python train.py --d_model=128 --n_head=4 --d_mlp=512 --norm_eps=1e-06 --positions="learned" --attn_scale=0.177 --bias="all" --init_std_o=0.0159 --init_std_up=0.0159 --init_std_down=0.0159 --lr=0.00718 --lr_head=0.00543 --grad_clip=0.5 --decay_shape="linear"
Each number is 50 + 12 x the weight over the matrix's rms, rounded and kept within 0 to 99. Layers, rows and columns count from 0.

# layer 11 MLP up, 512x128, rms 0.0929, rows 284-338, columns 0-127
19 58 40 34 51 54 59 67 42 50 58 45 56 58 46 47 60 39 42 54 47 35 35 56 30 67 58 57 60 42 77 74 62 67 57 33 35 42 44 37 67 52 41 45 48 42 17 49 70 23 23 42 76 29 54 73 11 49 54 58 28 55 51 65 35 44 66 57 65 42 42 56 60 34 63 31 54 58 73 36 43 72 71 71 55 31 33 82 59 59 63 60 45 62 56 41 46 60 49 62 74 33 51 57 61 68 17 42 39 49 37 32 53 67 38 22 42 68 47 52 41 52 79 46 50 48 60 49
59 45 51 76 41 26 72 42 50 69 55 52 34 58 31 67 36 47 65 52 48 30 52 58 25 48 48 67 50 30 49 43 54 48 63 51 49 37 61 63 53 28 52 47 35 56 53 54 40 35 25 52 63 57 55 56 51 73 52 52 32 45 57 48 26 64 35 60 62 34 74 34 72 50 35 63 40 42 43 57 54 31 57 30 48 81 64 74 57 36 46 41 39 44 48 67 60 43 45 63 52 49 51 44 46 39 63 30 48 52 70 40 57 63 49 48 48 50 41 33 48 51 54 56 51 45 59 53
53 32 57 71 72 55 39 52 49 49 59 47 50 33 70 48 44 42 61 45 53 56 36 48 49 39 40 62 42 36 64 48 71 44 65 56 70 52 65 49 56 46 49 22 57 44 54 66 53 38 50 33 61 53 56 58 50 36 28 56 55 54 69 41 50 57 50 55 48 48 39 36 55 61 39 64 61 41 60 59 59 10 30 50 65 57 40 52 48 54 64 49 60 44 68 29 39 64 35 55 60 36 58 49 36 46 42 55 36 50 32 66 60 57 52 58 50 60 54 56 31 52 33 38 27 42 40 45
57 39 49 48 44 53 59 65 45 48 52 63 55 34 53 57 40 66 36 62 50 54 26 31 56 60 53 42 73 61 35 64 50 45 55 66 54 49 48 57 54 53 29 36 42 59 51 58 48 41 58 40 34 49 54 57 62 34 50 40 43 44 51 24 47 58 59 46 42 33 57 57 50 55 55 69 50 59 42 47 61 47 48 37 58 50 49 43 42 53 60 36 51 45 41 42 44 32 48 44 58 53 55 51 44 51 58 56 54 38 74 32 61 55 45 47 73 55 38 65 53 48 61 59 62 32 44 50
35 56 64 67 27 48 49 58 22 36 38 30 42 70 50 41 42 57 68 53 24 46 48 57 19 36 80 71 38 55 45 64 30 75 47 57 43 58 52 44 38 43 43 53 60 62 52 81 68 54 60 61 31 55 50 43 49 47 38 49 44 45 26 66 35 51 49 36 63 39 62 55 64 62 41 71 44 54 62 36 34 30 52 77 32 35 42 41 49 36 45 78 66 58 35 47 63 42 27 65 56 71 50 54 44 39 57 36 58 58 45 58 44 32 61 64 52 41 47 70 19 66 48 54 53 64 44 62
57 43 68 46 60 67 30 67 40 46 65 56 62 58 44 37 75 76 56 59 30 28 59 65 58 35 46 30 46 39 45 58 50 44 71 35 47 39 75 43 43 62 47 43 54 49 59 55 59 35 47 27 38 59 38 34 66 44 51 51 54 42 56 79 54 35 40 32 77 54 65 25 52 31 59 70 55 61 31 48 64 23 42 63 52 46 43 45 53 69 51 64 56 31 52 41 52 47 49 49 82 50 42 52 60 29 46 37 50 31 36 34 61 52 48 61 35 42 48 49 52 59 68 36 54 53 70 30
54 60 63 56 28 37 53 73 46 42 52 54 33 50 62 43 54 45 58 62 57 46 60 43 53 26 29 35 45 72 44 54 36 65 61 55 61 34 70 37 43 42 51 28 59 76 55 57 34 35 62 54 36 36 55 71 61 38 52 61 62 73 50 72 47 58 51 31 70 34 62 65 44 42 32 54 76 42 39 51 55 51 49 62 44 53 37 51 44 59 52 32 38 30 65 36 49 60 29 17 58 37 38 70 55 44 59 44 53 51 44 42 56 52 69 44 48 57 28 49 33 59 46 47 57 65 49 51
52 61 41 66 46 52 43 56 73 60 35 41 54 67 30 48 44 50 42 56 56 58 55 45 50 64 31 60 38 62 44 64 57 23 58 75 56 56 59 57 44 41 50 67 67 40 70 56 48 38 54 59 28 32 52 44 32 35 62 52 46 49 60 45 26 57 59 43 29 39 63 49 47 61 66 61 64 66 41 43 29 47 62 54 49 48 34 42 48 73 38 51 46 46 32 64 46 63 47 49 70 62 33 34 54 63 52 66 31 46 62 46 52 46 47 40 30 38 73 40 67 64 41 35 42 71 53 50
26 40 73 54 65 51 71 52 57 51 73 37 34 69 34 48 64 60 45 57 79 37 60 48 53 36 47 42 41 33 51 45 49 57 45 17 52 41 42 50 60 59 52 44 37 53 39 62 48 42 40 50 67 41 58 30 44 41 45 49 35 47 45 33 20 57 35 53 58 66 61 39 42 50 27 73 31 54 51 31 48 58 79 47 42 46 43 59 69 34 37 51 64 42 75 61 56 40 31 75 60 28 48 70 75 56 33 55 53 53 64 40 49 40 57 62 52 70 64 49 51 71 54 66 74 23 36 40
69 47 40 35 52 48 46 42 49 45 57 47 47 43 44 56 49 70 33 35 39 58 58 56 62 56 56 38 61 62 37 51 52 61 68 61 56 76 63 77 60 42 51 44 60 57 42 54 52 48 78 41 45 48 72 33 36 52 33 53 36 53 58 44 56 42 73 45 41 32 58 57 48 53 48 53 58 55 35 52 30 66 63 35 39 51 43 41 52 52 33 51 52 60 34 60 48 42 51 46 65 46 25 44 38 59 46 56 40 39 48 63 15 52 64 29 54 58 62 30 80 54 52 41 40 59 52 50
46 50 41 56 42 56 50 50 57 64 53 34 65 19 51 43 28 48 56 55 58 46 51 42 35 47 66 57 40 45 54 27 45 79 71 48 36 37 45 41 66 63 23 47 69 50 45 48 56 43 61 62 52 41 68 35 54 58 51 51 62 26 51 42 30 56 37 76 63 48 57 45 42 27 64 31 76 41 50 66 30 37 38 52 46 46 39 51 59 30 45 82 45 60 60 66 52 62 34 43 23 52 63 36 36 57 58 54 67 40 43 70 44 58 49 67 60 35 33 65 60 51 59 63 27 75 57 59
37 56 44 58 42 59 70 36 55 39 57 54 31 59 54 63 57 20 53 54 42 52 40 43 53 51 49 69 49 58 47 49 45 40 58 50 39 41 58 66 46 47 39 38 61 59 49 33 49 53 62 80 40 50 44 45 43 74 48 41 41 37 52 43 43 59 57 54 39 66 48 41 27 35 58 60 42 55 64 59 64 26 48 49 55 48 57 53 35 53 50 32 28 61 17 51 44 35 48 54 72 69 47 62 36 30 76 59 43 56 46 70 58 53 40 54 31 61 64 70 62 53 53 34 33 54 64 41
60 29 33 65 30 54 40 50 54 47 44 44 39 31 52 40 45 47 45 48 52 79 49 42 47 63 58 32 34 58 41 48 46 40 63 44 57 52 58 51 54 51 60 58 35 50 45 67 69 34 57 54 51 50 49 55 52 21 45 43 51 32 47 27 46 55 62 60 45 50 49 59 64 62 53 41 46 50 50 36 63 62 47 55 49 61 54 46 62 49 67 68 48 50 42 59 52 34 62 41 29 62 76 46 47 42 34 54 49 43 54 44 57 52 49 41 50 63 51 54 54 54 49 35 54 31 51 70
35 32 59 48 52 59 40 62 26 32 30 60 52 54 49 41 49 58 56 49 51 61 45 45 52 32 35 64 68 54 55 60 53 56 51 53 67 48 30 57 45 47 64 46 53 59 46 54 67 47 36 44 49 61 58 57 60 41 52 50 47 53 25 42 61 42 42 36 63 61 56 47 30 38 36 65 64 55 46 68 37 51 38 46 71 41 52 57 54 59 44 42 55 62 47 67 61 44 36 37 53 54 55 78 61 58 21 39 61 62 47 60 50 41 52 51 47 45 69 64 61 38 44 55 38 52 46 49
41 60 39 46 59 43 72 56 55 47 42 36 55 65 53 54 58 64 54 82 65 72 51 73 59 17 49 49 71 31 53 83 54 68 32 45 70 39 53 53 51 48 38 37 64 35 48 63 51 37 40 57 63 68 32 50 55 71 46 54 58 53 48 46 38 51 60 51 73 42 49 41 48 28 50 46 45 39 55 36 22 40 70 50 59 70 48 30 66 42 39 35 46 65 61 47 42 39 31 48 35 39 52 28 54 34 56 40 35 70 49 17 49 52 42 26 64 63 36 45 49 43 65 64 67 48 77 33
44 61 60 61 25 66 46 29 62 45 58 60 36 49 53 62 59 48 59 60 54 54 61 35 50 32 61 69 58 61 33 56 42 32 45 61 44 60 67 42 44 51 17 35 48 59 54 46 29 43 52 36 46 46 39 53 38 51 61 61 36 60 47 58 62 60 42 51 46 43 51 61 44 69 40 47 53 65 39 44 70 58 38 40 76 48 41 60 27 66 41 51 51 43 71 43 47 61 70 55 48 65 42 43 42 53 59 49 56 61 57 56 44 45 31 52 23 39 27 61 51 43 65 53 39 71 48 28
52 65 57 56 51 43 53 57 59 57 48 50 48 57 45 45 56 60 64 48 44 60 68 58 57 64 48 35 38 50 57 44 25 51 47 52 35 51 36 53 42 38 74 51 60 61 41 44 45 27 50 54 45 38 65 31 35 33 56 44 58 46 36 24 52 42 37 46 31 46 43 26 67 43 52 58 52 65 39 23 33 40 63 42 44 37 45 55 68 66 49 82 45 48 63 26 59 63 60 48 66 56 43 22 51 42 42 64 51 44 66 63 57 41 59 78 63 40 66 54 62 38 60 38 49 52 26 66
48 37 32 24 52 28 61 50 49 49 53 42 56 55 64 34 60 57 53 27 57 66 39 26 51 48 43 51 54 63 64 59 51 48 36 65 45 46 53 43 34 60 52 60 65 55 72 45 40 48 51 58 56 52 28 36 44 64 47 43 41 46 38 68 52 76 44 32 46 55 65 43 56 58 58 56 63 55 35 58 73 29 58 65 53 55 52 56 43 57 55 37 42 58 38 39 58 48 50 46 61 58 29 54 53 23 70 27 39 76 39 47 44 48 54 30 55 50 46 64 68 56 62 49 59 48 42 38
36 23 18 62 57 36 55 47 55 46 31 26 65 53 59 41 38 41 36 54 43 44 52 45 51 49 41 55 57 47 48 72 65 30 55 47 43 29 59 52 70 42 46 45 52 55 31 49 42 34 61 74 37 34 58 64 54 67 44 53 27 44 35 63 57 53 57 58 43 43 40 57 61 72 60 37 55 46 62 61 47 39 30 56 48 75 48 50 43 49 69 74 39 80 52 53 27 70 34 54 59 53 61 52 37 57 61 41 35 40 30 48 42 53 52 56 49 64 54 48 50 46 58 55 57 57 53 48
50 32 53 53 40 50 76 45 53 43 71 57 50 64 55 62 48 57 44 33 69 43 44 50 40 30 52 53 64 56 52 54 55 49 43 47 73 49 27 66 42 65 37 44 64 34 34 47 67 45 69 41 51 50 44 44 54 78 54 53 48 59 43 45 48 42 66 43 41 53 44 48 30 52 60 54 52 61 48 49 13 61 50 37 53 62 62 38 50 71 44 50 20 53 64 55 44 47 30 59 51 45 59 19 29 49 44 50 58 43 44 47 45 61 56 37 50 58 67 62 61 53 54 52 60 60 21 69
76 54 43 67 29 57 60 39 30 51 44 42 49 38 38 40 59 50 71 68 43 53 48 48 49 71 31 76 63 42 46 54 59 50 49 60 46 68 46 36 58 44 67 59 82 54 60 72 49 45 42 75 63 45 81 68 38 61 53 65 50 51 41 45 33 43 56 51 14 56 28 39 76 51 45 45 42 45 76 47 46 66 58 62 55 28 45 42 46 43 47 37 60 45 49 51 47 27 50 61 43 39 49 77 48 40 40 59 52 51 48 34 19 49 61 29 40 37 49 31 40 67 57 58 47 39 39 62
52 56 30 50 55 54 52 41 35 68 55 29 64 52 41 55 43 38 39 49 40 26 27 53 51 46 65 52 24 70 51 34 60 78 45 35 31 55 43 32 64 47 31 70 44 66 72 50 56 67 49 68 45 51 37 64 43 62 36 21 58 38 30 41 62 52 72 33 44 64 49 48 73 50 40 44 51 68 23 67 57 40 69 70 70 30 29 28 52 52 39 67 46 62 47 30 52 40 56 56 42 42 59 45 50 67 34 53 56 45 47 51 30 58 53 58 25 59 59 65 64 47 58 57 24 65 81 53
38 45 51 55 44 58 39 42 47 59 51 55 53 62 54 53 62 60 49 54 72 57 30 81 47 30 34 30 42 63 43 56 79 49 19 59 50 44 45 70 63 70 50 43 53 68 63 32 49 39 68 42 57 42 61 44 78 62 49 33 56 40 61 64 45 48 37 52 46 66 41 59 22 64 14 76 71 43 46 54 37 66 60 46 58 42 49 52 44 45 64 60 31 33 47 70 77 49 35 52 37 64 54 73 47 33 23 47 47 33 42 60 59 30 53 34 29 25 53 80 71 33 52 46 33 55 53 39
58 26 32 40 69 38 57 56 43 50 61 63 62 40 64 63 39 69 48 58 57 51 27 58 62 45 56 57 59 48 52 49 63 43 49 46 49 51 38 36 40 39 39 36 49 45 50 36 46 47 29 40 52 29 44 84 28 37 49 47 45 51 37 58 59 76 37 58 67 37 58 59 67 59 43 65 46 62 49 76 45 45 58 50 42 47 40 76 24 60 45 55 36 46 55 54 53 70 33 60 54 29 42 45 48 46 41 51 26 76 64 62 35 55 38 59 48 28 68 59 59 67 56 55 54 42 41 51
70 41 39 14 51 34 40 46 45 47 43 59 58 33 57 70 53 53 34 39 45 46 47 50 56 72 40 36 48 40 64 62 47 56 40 57 76 44 26 63 35 58 60 58 52 60 80 55 57 41 40 55 79 36 62 49 41 29 53 43 44 62 34 52 52 60 43 46 22 45 51 61 75 67 35 44 72 63 65 51 48 36 35 42 52 33 49 31 63 52 36 57 35 32 39 41 30 59 67 45 59 66 44 38 55 45 31 34 63 49 52 65 74 71 70 66 45 43 34 45 50 55 62 50 59 62 62 42
50 56 43 59 40 53 30 61 38 45 57 58 32 37 64 48 63 29 58 55 63 49 30 29 38 63 50 53 33 44 59 49 71 33 66 32 58 27 51 50 32 40 52 83 73 31 45 51 72 63 67 55 31 53 34 59 42 55 43 69 50 38 41 65 57 51 51 58 66 73 62 44 27 51 64 48 56 61 67 42 38 50 56 35 42 44 41 37 65 60 59 55 35 47 39 64 43 43 50 47 28 41 41 56 51 34 26 51 69 57 36 44 63 45 62 56 47 58 31 57 38 48 76 50 61 60 45 42
33 45 64 50 31 45 63 54 39 59 39 55 48 37 65 40 54 47 57 57 56 67 58 51 28 26 62 70 39 52 24 69 48 39 66 31 61 47 42 65 48 52 52 58 52 58 53 69 46 52 55 30 30 69 35 57 36 60 50 58 66 47 39 55 34 58 43 47 30 24 46 34 74 52 56 56 63 49 60 34 86 63 52 77 64 45 67 69 31 51 49 56 30 44 65 41 52 58 27 67 53 50 59 34 49 45 57 38 31 57 42 60 76 51 63 61 31 54 40 26 36 26 42 61 48 48 51 54
63 42 53 47 55 50 68 51 52 55 42 68 27 57 57 39 40 58 60 53 54 55 39 51 25 36 35 43 34 48 51 51 44 30 70 56 63 43 45 46 62 45 73 53 65 49 70 28 58 32 64 55 33 65 52 40 29 56 26 46 32 41 63 35 51 45 67 55 29 27 35 71 46 46 67 52 56 36 66 45 61 39 50 58 61 53 44 56 54 71 59 71 47 36 50 61 59 66 44 56 65 54 63 48 57 76 66 55 41 39 38 48 58 49 31 53 54 71 28 35 44 53 20 80 42 55 31 51
34 56 54 58 44 56 53 51 56 60 42 48 41 34 55 60 47 57 66 67 45 51 49 44 54 46 47 40 60 61 44 63 57 58 54 40 67 55 52 37 26 71 53 61 57 60 48 56 67 33 31 56 51 55 51 52 50 35 45 45 12 70 47 28 35 63 39 52 43 54 58 30 42 65 54 48 60 48 65 61 49 37 52 54 43 55 49 33 32 53 50 60 57 37 49 62 52 48 59 69 54 46 59 39 48 45 35 49 40 62 53 50 38 45 70 57 52 51 50 58 31 52 63 66 55 33 35 71
48 43 41 58 45 47 44 43 38 32 34 39 53 66 30 42 47 47 77 45 50 38 37 74 37 49 25 35 58 47 54 42 73 38 33 59 43 36 52 42 60 54 49 58 42 50 52 58 51 55 60 27 33 43 65 39 58 40 26 57 59 54 60 58 51 59 50 69 44 47 44 51 66 43 62 47 59 37 36 56 58 40 52 58 49 50 56 44 56 77 59 53 42 68 54 57 49 40 47 73 48 49 69 25 71 65 40 68 26 48 47 61 46 42 47 54 49 31 62 64 54 67 52 64 42 44 51 41
54 62 50 61 55 48 48 42 47 43 52 42 43 47 27 31 58 67 52 42 62 55 53 20 48 39 38 51 45 59 45 62 58 60 51 60 37 69 53 46 34 11 58 44 42 62 29 52 58 62 44 61 49 75 63 62 63 53 61 58 60 45 43 43 77 33 63 65 34 51 42 43 45 39 61 54 57 48 46 65 51 72 58 44 66 57 64 50 72 68 24 46 57 34 50 54 62 33 34 48 41 54 32 49 58 37 67 55 49 47 55 68 47 32 61 60 26 46 63 33 51 44 35 64 35 58 28 50
43 63 40 39 44 63 41 48 62 58 53 43 49 70 34 25 48 62 47 57 30 42 51 64 27 16 46 55 43 69 32 54 63 31 64 38 45 51 40 43 57 52 54 54 61 69 44 44 65 52 42 68 70 44 58 55 41 47 39 70 61 67 39 32 49 66 62 47 27 35 47 33 45 65 40 42 55 50 28 42 60 42 58 73 55 40 59 56 40 55 64 49 58 42 44 48 64 59 26 75 67 47 64 47 59 30 53 40 48 57 41 55 37 47 50 51 64 44 65 62 66 62 50 55 46 57 44 50
54 53 63 62 59 48 42 28 35 53 34 25 46 34 69 46 54 56 61 50 62 56 50 34 49 48 62 46 55 56 46 63 42 47 70 36 39 43 76 83 47 58 23 43 50 55 48 59 48 51 51 49 67 53 53 65 56 48 69 66 48 67 41 51 47 53 63 52 32 32 44 50 33 44 33 44 62 43 39 29 37 65 32 63 55 40 49 61 43 51 43 64 45 51 51 57 38 50 39 56 38 38 55 76 27 43 49 66 38 75 63 38 36 51 35 71 54 51 50 49 62 50 39 68 39 48 45 55
39 38 60 36 52 47 76 24 58 64 63 57 31 46 28 55 40 33 31 64 54 34 46 33 33 45 53 50 37 40 63 77 68 66 36 51 62 60 28 62 34 54 42 50 33 31 41 49 60 50 42 57 48 47 70 67 61 45 59 61 39 49 64 53 29 47 59 67 45 57 50 47 72 76 56 38 49 47 42 52 46 58 53 42 44 49 37 57 57 50 18 69 18 50 74 48 66 67 33 57 61 45 31 67 59 49 49 53 51 44 37 55 50 52 51 61 46 39 66 56 45 63 54 35 48 60 40 53
52 29 17 25 56 51 36 44 50 37 53 55 55 46 47 35 66 41 57 40 77 41 22 45 58 61 40 58 40 48 46 44 54 50 55 41 39 67 35 33 39 65 54 54 57 67 49 46 47 65 43 53 41 53 41 69 53 54 46 38 54 64 29 52 45 48 60 33 48 53 75 44 47 42 63 48 48 62 46 39 63 53 30 45 70 38 53 42 57 41 61 48 53 51 70 30 64 45 66 74 80 54 57 59 58 36 70 48 52 45 56 64 48 75 54 41 52 71 42 45 50 40 44 60 32 39 65 26
56 55 54 57 39 53 53 42 41 72 48 51 45 54 49 70 44 51 42 53 38 42 39 49 24 61 49 72 48 57 52 53 50 34 67 47 29 40 50 40 66 55 67 29 66 68 43 46 29 46 78 37 42 47 58 33 51 43 52 47 30 41 55 55 67 48 64 34 41 73 71 48 40 36 36 43 61 71 56 69 30 48 54 65 52 51 63 31 37 73 48 46 51 45 67 30 60 41 39 32 58 49 46 48 32 74 36 48 56 32 38 51 65 73 55 71 36 53 46 55 49 43 53 64 56 56 41 50
44 43 31 32 57 48 63 34 53 32 44 42 44 44 59 50 57 31 63 58 47 59 46 61 54 58 59 29 73 30 39 33 63 55 73 49 31 57 61 42 63 56 36 47 55 24 55 75 44 42 72 44 50 34 36 73 44 52 44 52 66 52 48 49 71 72 82 43 56 49 44 39 41 60 61 55 39 79 63 59 70 40 65 59 41 54 46 67 46 39 43 45 36 72 44 74 23 42 47 78 57 27 54 59 49 39 53 45 61 35 63 18 84 39 36 54 26 42 59 50 34 27 47 42 42 44 39 40
37 61 66 88 39 42 61 42 53 29 38 42 42 39 49 49 60 22 44 64 52 62 52 66 37 60 32 76 52 69 43 56 52 36 40 59 60 78 68 64 44 64 41 61 40 50 41 51 45 45 35 34 43 36 65 69 53 41 31 76 30 57 57 52 41 47 60 42 53 63 28 56 49 22 52 62 60 51 59 27 67 40 50 40 56 54 52 63 62 75 46 53 41 58 55 76 58 53 50 60 42 57 44 54 43 50 64 49 35 47 57 50 44 32 45 42 45 20 59 46 49 43 38 50 39 58 41 23
46 46 32 42 46 51 66 51 54 49 42 50 54 68 34 57 53 43 55 51 42 60 34 68 52 47 60 68 36 69 40 50 49 55 35 67 52 62 60 58 41 54 44 42 43 52 85 36 38 44 47 51 54 61 52 66 43 47 23 62 52 41 45 63 53 56 55 57 61 48 62 54 44 48 54 38 66 69 42 43 56 40 49 33 54 33 41 55 33 56 58 66 54 52 52 59 44 33 37 50 16 50 45 45 60 49 31 67 48 32 39 59 55 49 47 57 24 45 52 56 47 58 55 48 47 54 61 56
54 34 47 38 53 41 70 56 31 63 47 49 54 54 63 48 49 45 46 36 53 33 43 85 38 37 68 60 33 29 52 57 64 54 46 57 59 61 76 44 44 21 18 43 57 53 67 53 61 21 63 55 36 69 64 50 39 63 55 55 55 64 52 76 59 37 09 44 37 52 47 59 47 37 38 43 58 54 56 53 26 55 66 53 51 51 32 58 44 48 64 38 53 77 16 50 42 35 62 50 53 66 36 70 30 52 42 41 65 61 42 50 37 61 55 35 59 73 69 72 64 46 49 52 74 20 54 26
36 36 49 35 30 12 57 52 44 45 68 54 48 46 52 51 44 72 33 52 52 52 57 35 31 58 55 65 64 44 52 20 46 35 60 57 54 51 54 65 47 58 62 41 30 65 70 70 55 46 48 76 35 56 55 61 57 66 52 27 30 41 61 39 49 49 78 38 53 56 46 49 49 50 55 69 38 46 52 39 60 45 52 40 52 29 61 50 68 73 60 61 56 60 61 56 49 50 37 50 57 48 49 32 35 49 42 52 72 42 59 33 56 68 39 34 53 35 39 43 55 56 59 68 55 50 41 53
50 52 53 48 55 49 54 53 47 69 44 46 43 53 43 43 59 44 64 50 49 61 46 69 46 36 57 64 61 65 39 42 60 48 73 31 67 57 71 37 50 45 59 33 58 64 33 48 68 62 32 47 33 69 21 65 38 65 36 62 38 65 45 44 63 50 58 62 46 46 33 41 46 66 48 79 42 51 28 43 70 48 54 38 56 31 44 56 62 31 42 52 39 34 56 55 48 62 42 42 57 62 31 60 29 31 45 45 72 64 45 37 71 60 50 46 34 53 52 55 52 65 43 46 40 47 35 51
55 39 42 40 56 46 37 48 44 41 53 49 44 63 55 60 46 60 51 62 41 59 58 43 54 51 30 39 42 56 50 42 44 55 62 24 43 53 69 62 61 60 42 43 33 71 29 49 44 62 42 36 50 53 43 59 59 52 65 36 52 72 75 38 51 59 24 36 30 45 56 36 59 59 43 36 46 64 49 46 49 38 63 42 48 72 45 57 57 48 67 40 39 54 40 74 36 41 45 56 45 43 56 42 65 54 62 71 60 38 65 28 41 73 40 69 46 81 42 45 35 54 43 59 30 48 49 46
38 43 65 50 38 49 40 52 48 39 52 56 44 56 50 48 36 55 60 61 43 49 46 60 42 42 43 71 48 45 44 42 48 36 53 66 44 66 53 62 52 39 46 38 58 49 55 59 63 63 43 50 56 61 53 40 55 41 35 62 44 45 58 71 49 54 67 66 60 35 75 44 46 36 47 62 47 53 68 37 55 38 35 50 30 51 36 46 59 49 57 55 54 35 61 49 50 58 35 54 53 53 40 43 38 79 38 45 63 49 45 53 38 49 39 67 60 50 64 28 38 46 31 62 59 57 61 27
51 71 42 42 40 56 65 33 67 55 42 41 44 41 46 30 56 57 41 45 53 61 43 55 26 49 45 64 46 46 50 63 38 42 57 40 28 40 47 35 56 67 56 43 40 39 41 42 52 54 68 54 70 62 57 71 54 61 62 36 31 61 55 60 51 41 62 65 52 68 75 46 43 52 49 67 61 46 50 40 40 53 55 72 48 35 47 27 51 43 50 44 47 74 61 48 26 68 37 47 38 56 51 31 25 67 60 25 63 54 49 53 30 47 39 47 50 60 46 57 39 52 51 69 48 72 49 46
51 52 64 64 43 27 38 51 54 62 46 48 54 53 40 09 40 39 58 68 64 50 31 22 65 37 45 70 54 41 56 42 55 42 45 50 61 50 26 51 48 57 48 45 50 35 43 27 77 42 65 54 18 30 55 56 78 51 49 57 43 58 48 49 26 46 62 48 54 60 58 53 71 64 37 58 65 74 42 73 41 56 69 46 48 48 54 59 68 31 45 63 49 41 58 44 22 72 48 58 53 55 48 68 67 30 50 42 51 15 62 49 45 45 51 44 58 42 46 57 53 65 40 46 43 39 54 74
46 41 50 68 49 64 40 51 59 49 53 43 40 26 37 49 42 46 45 44 54 61 30 38 44 52 32 59 55 41 71 55 64 46 55 40 52 56 43 55 35 57 21 47 42 25 48 60 37 42 43 36 63 52 68 68 49 26 65 58 63 46 40 47 57 69 42 60 52 62 35 31 55 75 57 39 56 57 51 68 48 33 40 65 62 48 44 37 49 56 58 62 19 39 40 58 57 55 55 65 43 48 66 73 57 48 42 38 85 54 62 46 17 67 57 43 59 34 59 61 32 46 44 63 40 41 67 44
48 60 42 39 46 59 48 61 40 43 50 46 53 49 57 27 68 42 49 60 54 47 37 39 45 51 52 39 32 50 44 46 36 44 67 55 43 56 41 54 55 66 43 59 38 69 78 58 63 46 43 49 33 52 40 45 54 59 51 28 47 73 40 48 63 44 66 25 63 48 61 45 45 41 66 59 48 66 39 31 59 62 63 60 51 53 49 52 32 53 33 24 47 39 41 64 71 79 50 41 68 28 41 36 61 56 46 66 59 56 33 63 60 60 44 62 48 47 50 65 55 53 36 62 41 36 43 60
50 45 55 37 47 49 44 50 59 63 50 52 37 45 43 63 56 62 60 43 52 37 48 46 46 38 43 46 57 32 50 45 43 67 66 62 52 58 47 49 43 36 56 38 50 61 48 56 50 65 42 55 70 49 53 27 61 39 39 63 44 64 39 45 47 48 66 49 43 71 41 57 54 44 76 49 68 56 48 33 28 56 24 62 53 63 43 58 56 65 51 55 41 59 54 55 47 48 50 63 46 70 50 49 51 74 53 37 56 47 48 43 50 36 43 47 49 48 64 09 45 37 49 35 45 41 61 39
47 45 50 34 40 30 45 69 72 56 52 68 49 32 68 54 38 45 46 55 58 66 53 58 38 76 59 44 44 49 75 55 64 69 36 44 35 38 50 34 27 54 88 55 56 49 38 70 44 51 34 48 52 54 36 33 46 44 50 36 54 56 28 34 53 44 28 43 65 60 51 53 53 56 45 51 54 49 51 35 59 38 47 43 55 71 63 55 60 63 50 68 43 43 64 42 42 42 57 46 68 58 38 46 56 33 44 24 44 46 41 67 44 63 44 93 44 49 52 38 61 66 44 29 49 55 48 39
58 55 62 69 48 52 39 45 33 41 65 69 69 51 43 51 58 57 50 57 58 70 32 27 57 29 61 48 46 46 57 69 44 68 58 59 45 43 56 61 47 47 33 53 59 48 44 57 49 36 69 60 40 56 24 51 51 42 41 71 70 63 41 56 60 32 62 56 48 66 55 42 54 57 49 62 46 48 49 57 55 47 68 37 57 46 58 62 51 40 54 56 27 44 70 55 41 43 45 43 64 46 30 53 32 27 49 48 50 37 39 30 40 59 59 58 36 53 45 48 40 55 36 48 33 69 48 34
55 40 57 34 49 36 34 76 52 44 58 33 54 47 42 53 50 56 58 49 57 51 37 55 48 43 57 55 51 32 36 58 39 78 36 40 43 78 53 56 57 38 53 57 42 53 49 59 44 40 57 44 26 40 62 69 47 68 63 58 55 58 63 37 54 15 53 37 67 51 74 50 27 46 46 23 61 37 54 58 47 57 59 29 44 69 54 33 56 51 63 64 41 48 28 55 44 37 56 53 68 46 57 57 47 58 56 33 55 30 43 50 45 64 59 42 56 32 58 63 37 61 51 48 46 67 41 76
52 47 49 58 69 50 50 65 57 54 70 52 49 60 49 50 62 44 34 59 46 36 44 67 61 34 41 40 49 34 39 37 59 48 61 44 21 50 44 55 76 38 47 42 69 45 51 37 58 33 43 67 56 50 56 35 53 44 55 50 37 38 72 34 62 26 59 41 64 51 53 36 50 53 34 42 67 46 54 60 41 41 67 52 53 45 61 42 40 42 64 80 65 48 56 66 46 50 27 18 66 48 43 42 62 53 39 48 57 35 41 55 49 41 51 35 53 55 42 48 47 54 84 49 67 47 82 34
56 61 63 62 50 43 40 59 42 40 71 56 39 46 41 63 80 59 44 46 58 72 47 64 66 31 25 71 46 19 48 65 44 42 29 54 44 43 38 50 47 69 67 51 44 31 61 56 29 49 70 44 38 64 59 58 52 34 35 55 46 39 51 50 45 51 53 36 79 63 50 30 43 54 57 51 80 51 31 53 42 63 36 55 36 43 60 40 49 67 67 52 47 69 50 49 53 47 46 54 36 44 47 69 45 53 28 52 50 40 30 62 62 22 47 22 41 31 60 50 48 65 72 57 60 69 42 29
45 48 63 44 74 39 62 33 47 61 37 56 58 50 18 36 51 55 63 50 63 37 41 58 46 62 55 46 52 53 58 67 70 46 37 41 64 72 49 52 50 65 69 38 51 48 58 50 50 35 26 36 49 44 59 41 51 58 60 46 42 43 36 54 40 48 58 64 26 45 25 48 56 66 57 49 64 74 61 41 42 48 45 47 47 62 76 44 72 38 64 46 30 38 25 36 44 31 60 48 35 41 50 28 54 42 48 40 50 64 38 60 64 63 23 44 64 44 54 53 46 66 76 45 57 44 74 54